config.toml
n_layer = 8
d_model = 160
n_head = 2
n_kv_head = 2
head_dim = 64
d_mlp = 448
vocab_size = 32768
activation = "swiglu"
norm = "layernorm"
norm_place = "pre"
norm_eps = 1e-05
positions = "rope"
rope_base = 10000.0
rope_fraction = 1.0
qk_norm = false
attn_scale = 0.125
bias = "none"
tie_embeddings = false
parallel_block = false
init = "normal"
init_std_qkv = 0.0179
init_std_o = 0.00447
init_std_up = 0.0179
init_std_down = 0.00447
optimizer = "muon"
lr = 0.0095
lr_mult_qkv = 0.5
lr_mult_up = 1.32
beta1 = 0.93
lr_head = 0.0081
grad_clip = 2.0
warmup_steps = 200
schedule = "wsd"
decay_fraction = 0.634
decay_shape = "sqrt"
final_lr_fraction = 0.0
batch_tokens = [32768, 65536]
seq_len = 2048
doc_mask = true
train_tokens = 416400000
steps = 9042
dataset = "wikipedia_en"
Each number is 500 + 25 x the weight over its row's rms, rounded and kept within 0 to 999. Layers, rows and columns count from 0. Numbers have three digits each. The size before them is the row's rms in percent of the matrix's.

# layer 4 MLP up, 448x160, rms 0.254, rows 342-422, columns 0-79
108:470490500463514497497505492491470518504486472465504467532522518509461561528502514429479509493481474515532505510479538499531493472466515491548499503540526483487529537507525543494484542472477492483499518489540523456516561481462571491488517497
102:517496476528445484471515515489504502514506459515515530486507506495482484510435495492503512523489490512477457464483517499508499530526478463431515528509528500504466503505498521529473489479475493501547506514516468482494489493490511486549503520
099:546487459460464467499496492497500508494471501521504537522526513509465552483479439489465495485531471493481491484501463507482490502441448477493515499489524505506511508526507523468493510510522504542499505510500542520498517438486528480514518494
102:518497481535505478500507531462539527518499522540521503469514520519475531501480471544494525489544469483535517501510478473471520552527486536528487476499465487495478499521516458509492479547513482492551460491477499488508504469525526530502500504
100:483476502490495469481509493489526513517529460473502535456517507520525472443510490505474497563501503465488494503493504481506521478512461524486507474506474515523463486452540509492511490510467491517490511520479490512518498540531508459487494531
094:500514474500506490464524478495503442483549475455528510501490479521528478558530514460474492470476486435509469466480551505534500503504496450532500494499500485519524480500497510504510470505463549494511534530513500508476514550517487509498497488
088:483472465510515480504519514523481524496541502511520516516498528511487480540495514460502528497542508503420511499508475542523488488554532502533530505517488488505507512497547482480506493526493460475447461533498474524530512533547464507495512475
092:489475470504489501522540474482477498491484509468518504501504499519481482513516533516480527509539531501506471511512519497489509474469506471512545523503521487474503472499469509512503517538519484536497549525500497515508492507507503489493488455
107:500489471506560513472497455505457538526524495504547510489515508493510487469493480541479477531498484537461497510528519469517501469549502514444491506526471491468519491548517461470536518505537531562443519515486502498510502501485473491524507466
091:533492503495531469505530498469465484473478493493538510506473479480471440514513515465506498485514501496492485489476529526522483536526495484519472467556521498518487508475474457511534479513486520518488507475488474531507519456517488521510519491
106:485582471513503454476510519510511474502473536538503487504482434492510536516518492475515535516483506492503476487465532509534472455529541493511514546488538443469485517466484472472511506513516502471498523516461481509479529512498541485479461479
109:494514489508534531520488480505504498481467492532508508486482486486505515474519473530490503475532444465507467498504503489493500460487449521515483530481472479508453564553512523487473532485490469525465486548534485508495459536512459531465542498
115:523482479503521493487538522484510477510482497511476472494513488516506451466500491520530537497498542473506515477541498471465514456497503461525462532511503531488568481515524537449454497537504565488514524520466506541494511531454504541469491478
095:541500520514477515528472512515489486509508501453484514487500471525472512536502475518515512468488503520528534518487472486499526503476517478495509509521485493451486465494448517569445519502493527471500498544536504529492479511499521488472546540
102:466462496500505519549513495532515482519537514488462492527537467529542447459474517527517525478508562503525496480517508504467489557485499489489505539504504491502485499482503517527506532485492488526494505482513539474547500551544505514454503491
091:523591482476523500501510488502499482463502490544525474513501470497503485486494488448483498491501515471476487506481497531531509518504498476496545504521504504506498539506509481485518529530527502478530537505493479540482504491484500520504521531
106:512497535494457528490459518495525506529485493499525507563538511447494550459507497485480473472498499523512567521490546547504463486488501492483493499522452483508472511491476446473483500509549509510493494489514511510493504514486545484518513495
101:511462522516538455450453485542498453508466522532476494513510507464478501477512514502518518459502531503513522482480474525504491503477546509482485491472460517500495496461524538480499512500485482477540540503514482509459547497479474527492501482
084:517520479507507510529515454531508474486529481507494479522493463518455541507470512458530535452494494465534509498506564475534528497507513519475467455500501473488504431476490541496482469450493506496476542481513472502503502510486492520473528475
108:484500480510511542499557501508514508486491454507465494513521502501518446503508557497528491504522503527493482490442482509507472446494473517465524442498551498477487478528485517459511517510455554505476499512495477482520516514517478495506546492
100:525526503462504502495489479466499497473531486493519489518495483501488504477483491568558517483513471518507458503496523496466533497515465442495492467473513483550487507527495494508502494502521492516512476482469500510523536472515492479459518552
105:533479514516524463520531474460515493522494516522520555519490511467531508477445492490448490478488497520563510504469522473502508522514522493465468502477502515498483508523520479493461506438503484542512459552472506499514476515510476479449453464
106:518526524479515523486486490526478571523455509498506515472499518477544518483477536483480483504489544458490507439520508528531498502540474547513503541473434490506492490468515486482484526472475485497490527517506479520506521471504498492506488481
098:470485496500463524513505494475470499502485515479502523512510524493515488530485465496541498530523484483472518501473495429465441506500475486552502508509502483505508524525438495509487498525502559525528477433476534460515462478497510511504519492
096:502489481517541501500491530488520436470488502511463495480480459497494501516540553510514515475492532504528490463503572537497509451418481514483502479501546484487490490492463500514524527496527520519472548506489476527473538467533511513474465464
101:520507443460474506481501493476518513451517493499529484462488508486508506500499542499520496498496520524482520484507497494485500524503497514486472519498522523554493500501540512521510452509513527512582495547532536541465466514479498464487551462
088:465438521483487477504475468499526484481491501522524506472499534502479537490548498486530499485481499488494475496538525502488537539492456480531510516523481469516475523501531540495482491487492511483513496489511499513467517472486483504524511499
106:525482497523512476479520496526465461429499504514491522528505491501484483507488513521504515520559494466475470503518490496527483540522478512527523493466517471508487510543532527489477504507462514469488523492476510562490522507529517510437508507
114:534528446468492524502521478562508506524500494559506447508449498523514481491482516496484527509547550500514481485551520529535479499483467525515524483507475511482501512494480492517490478475518512534515503506450459511474506540531536499506472488
119:537469509498456491499498454508474547506517507485465539493531501507492499507521513477498474498465494502490478463505490514478463470537461532452517521448473552518500478472462477498516531499477524485499547471484481537466524548510533526530524478
101:488509511480474494466451499513500512529523491520487509488485486465528501514472477495513531498485511537538478514561543453517479526529551485490504498495536499477455479508508435495458545492487471517467505533537482494486505450495504513488515519
100:497545500506511466477499490459517504501486527540504520473502504454459499522495482536467491482544507506492533485518528510566547524495482505494501477489561483553535493534485482529482485477528501486487541503482479506513502484515487483497478491
100:490544488447496490499474507491512471520530497516512461506534532532510522496476487511508531482480502502518510516495474480485463514481516526522502516514501491478450483503502484471447521483477479513521513479490498512465511480480514544502467542
100:462494499495532497456506525460522519471482509492536492502479519505548485512510450490462483506459447503477513476480502501462491493473484509515512489472474505555522509531535500486527477496536535512463494527505457519478504506457508494506523489
099:488537458483512495512481492471483490510506499468493506509482498510476485487478476501503491485525491513472516527493487530534491494496477472498524479488508496497508462536511476545472504546511500520457468486426488552460498537480484487482508503
095:502513479536480531522471483524498473519518525493532491516472465488499514469528534546550520519520457471501495504494495472485509514521501466518470521499472518506449449497532520447532530514470505489502496503494492574505483485493475496555460469
100:521489491492466536549539535513529496507468472510488526490511544515518483434498507490462516520508538475455534532465459484496492537527542449521478473502473533502480530536508501474483505507499513520516551549498484527473508512499522475499483490
101:456462507534491474471540498465528470486495475489510504480521477470505509534492493534522547478471560460497505517491537510494513501509525460507482453491507488488527506493494506520491505504500506489515498505517522518479503506579465474518511504
108:496496520516445463489464495517534495491517509524456498528479489507513514473516475470528436493441482467490490482509552551473543545508497487513496564470474504536500485501470510523524465506488442517522500513510466505517488498528453495525498513
101:491452550511470471507548520509491464502509503558475527540523523467523513480534527479501456526509485516510506548503527493516479481540472503525488467516476479457478524480467504486500525502522536515507460487509521443476497478535525545506451491
072:495501507542479531489487485483473519508524509454516471512530450481469540511503499493505477541543479550519479489445530488532489510463489515494485482523549478485483489495502494524556494530508487503470504526488547506489493485453522515471511532
074:470528451482518471509490516510505498467524505507519504561521534481537509464498458506506479488470471502543497514486492474485449440534466560482460476483515511511536478487463539478476475505478521482463515500550502484545508529511499532509465526
114:532475518504455455517494533554491471493498522505517500546518460500478500503479494538469499535554512461460478519506528458533490501526495506463497483459464473497479504497475532528521460536542483483500545459508492510485505490478494481501498518
115:515495518485475498517446521514504504503504503515505497571493533519504453504507542488506512478512491536450470489505487497489464510497476493554479483519512517528508450512486493433509503493503538511485513575529506492533494486463531523504480500
089:503532506497467504517547482510484490478493473497451475501500492531530504487520563549495467504500524495515513506467503494488488516511501517454515510494507520515487448515524490485503483499538496503540488511500494520488510527507524517471450459
101:459508511515493521530507536498543519499500459507504451542499486488509483526484510473561462482471499482478481495458519522518496437514485533472491563526545553470515509505480518511517493512493438528517519468506471509524533508516513495545463513
088:481533516473512527469509499502482472492525479503482504532487523517475522516524525501504490518512532490469530506484503477505527531565493470469515530515501466466475464579553504513538504448468485542492516471447478517470520501500508529464532526
085:500473484503473523519489486478537483486511528553518475507514517513524513502526495484532501455521516516515526491505471523512515477466509546498483521487504468485496480484490479494503502511489457482506525495513491503476532471475520500524541530
085:553537493534546470497555489512474512504475510490499480532517502507437500500490473479486532491442436477505523500454474527522497500475507449489547517490475519484475479501462476515569471523503531510485516499501474490522482453526508501502483513
087:541519454495507479493491489502523520484495513466498504464514480516466488498491520517500519491518513494448493478486507510510502477499507525478535493476503520500536482544426435549493493473521506473461534456514516540507536514503494512508489484
097:512492536500475505523492470513507485471486465481467507461538534504538499493518482470560482504495460541491498489496470524500484494543523471474490484525538538478493548484485493548507525533513497495507513518462583521470512487500506525509479538
098:468494513488536509477459478463502526467536469481577503522545489564536506499479469548503535486479524487504484482487510498484488491510513484538485498544499476502481487508487492484465492498489529465530478521473522449463530521495471470472466496
098:462513477434477505535464493514467482529495477474522488550516469486463503532486506480516478498513495515490494542487462498501481489482540488494468456516475518451492513510523524475497575492543432521511516543514511487498472485533499489530526472
101:485471500474504498501515498475503500487499486526520516504467482501502543518540484524519500478489514522486461487480466489501493473528504466485518496536489466559531516449434482538533483489468543499527436523491505546508492483489504487493545542
103:522473485486450497509496456486518490493508479479492559482498507501459433507515473524471489518505535528547487522528485496522525493463563498487482472526506470517506482487517481533526498493513495512530541479497469507502498448491527519462498508
086:522446493512522477473488500493496490507460549515515497472530475476520474460510509494506562514526444521530488498525505531549523468526490499517499508490469475506509544483527519500487469486483537513449518503519505491491485484499527513504542468
117:471482455490447545485508477471544497467459498537519552489449485542496477527502485429459530466521486515485499518483511519494481509537506506529489497528526491479481527510517471502455506440507479481510504520571492512513518494520521476542493533
096:537496536498499515489448494495511482520477490522511485473525507507526515514461519517510492496472485485519502549508515528506525510496491510505503525487497486496460489473505518530500506484516522506491500490493453519450520541457475491496483513
095:512450512513478518483504475481489512545510529479501507518524506511469510533483488479487486507538506480528526547509509540540480462500572517478502486496411486519427544515518502482504492495532483524496504448525497478501471493513548486479465519
109:472475501516491510541496495493527520518500439518462485499501489528510503491540473536502545529473536486489510510500502490501493470498535517486507512513526494509538513493501485512469504535491485497465497469510522473506507476487548489508465476
100:500536506461472491483491522502505519491469482548453555470473508523491499505518485466506504528495528491493510491525495499548505508518494558506480521497527527486502466437504459529473515513519522490515513526493476489476545431470487500482484515
118:558468489511501498499463507468535520519484486487489463457473472500504499516553488424503481485514503543515544520466504515485510506458509493516550567517458553492477544521522490504460524508508523486482498472534527496482585517497493508465498499
088:492486488500506462488550490517501447491500503575505511552491497502495528491504439489524532511521470517531530500508459488484510516518536518479510491487488505480520477492559481523468463500476496529516525480539499508507461468479535516509487518
086:496499517494478498534481483505524492496446473483534524505528503518507486499471519508512512483462483499511480466504461528517521507477522507502518454491548517495488527467450489530488492488515488518503524483537490499482496486520500449482502487
105:484475454505470514490481515553475480466527492505471530564505496472479558517438496514494496514506515510486473505494533507473548533471463472507505485475498519472507509502474491496515467501535502507491485489477496469519520526483500518443515508
087:516529531461518483500493434482518512497486516540503503495503439484528473489483466506540473483472484495457534494496482498478480505525544508523520503521507492521522480447535546518484501550471487501503483516515486513504533457481508498531464510
108:535505491559472500485480518494479509466490494506531514490500482507537480453486518476493518536443483524533480500497480494524469493521489470513499512527508500475519530518487519501464505441491491473511531526499527513497485452515517497498466521
107:493493522494450505498521465478492454510456515496504512505503516489477494493468532472525479489498475509528505536571504508555560517468497502502512476531452505516521505519469521482513460495496504437512503554483489520507504541497472477525515507
084:485531498526512460493495469495493500521485472535509520512466516503531463477504491500525483460506490491489516472546515516506489547484466544488475460534446474499496515508513531515479514522516527552498473498502514527472512527486507489504565442
099:466495545517500503470483473554496505480498452511534510503532470499505496531517515538477519498480515488487489481550501461529461514496444475500517540503487507528499478484524471552493486497504481482540500486502485525507453477552500504533484497
094:529502493503529521494479505546541460532476537519436479460538539538554520490472496537519478502526499481551479529520470487469505451518512521509514525515493509494505538541550490483493500456491493499527486460506523488504483518478556509530518500
103:467534460491491511490487481472471489489494460509477504517474463528490445493482452478483470479522531527459504494562521484530485530503498508479524491469526505499468499482495531521508519519489514494491477494498550504542509533525500515553485497
126:472524520529467516509471466526457533484483500475513489513481526510491499503541498505482479473511531493538520509505511484489425521485515486500533507492521510481486518509511508531504506424502530484495572462461532486462529446482475533511474509
102:523489477467473494490533477516542465477482508525500516501468518484502462532453515524465501509506498509501512529501490500487535471499496467474500493549501494509534530490500522496507479470538475487487489523530483495482507439533525460483564503
114:487522540506514485501528513503420496490523470457514475507504560511531446482509490487529483518493497487550531498501509489479488485490467533514536490546479443486476530508550514501481495504512505551508451471507529517508501522498438467459517481
093:503496518511506471503498545494534520495485481556520493520499484491536479466478488476509500504543539519530483478540508467521516482521511516458514497499478472522500527502496458509538509495497515504503502498507504481511505452482472519497513533
094:529490517507498462457524530463462508481502522501493513505489479507509464481518515517530526517525503530480513530511496509508544490426517489488504530490512523512551540513492480441458498511486486556490469527512524490504523494467482507506468540
096:478506498483467464492485473508528547456510539514474497507503470510496485519486481458484477463514472517508506514460482520563516554493532549512470462502514487502492529481475523538464509492470510491496497525520467514480514501505482506492517522
088:532495483510502513540493509497504545492522505526515515461521536474461521455506493539499531518491470510491525532514466476480515489479526501526513446467517552508518489496525483489536511528485509502532512498488546495526478464500506506536500536
097:496547489480494523526546449513487511480521536492518457508484523533505490557500436531486504479507509504522496515532468488486507505503472506430516532495501539481488494504502470507481493498505504532522535505531507464482473523509504492510462460
093:507487456498472527496478499496570505516492470513514510515507461471497506475508523546473491480502445515523482530533530554522522479515502528493493497489501547516500470457459515491505517506492487482460503530475473489523510520484526538483482519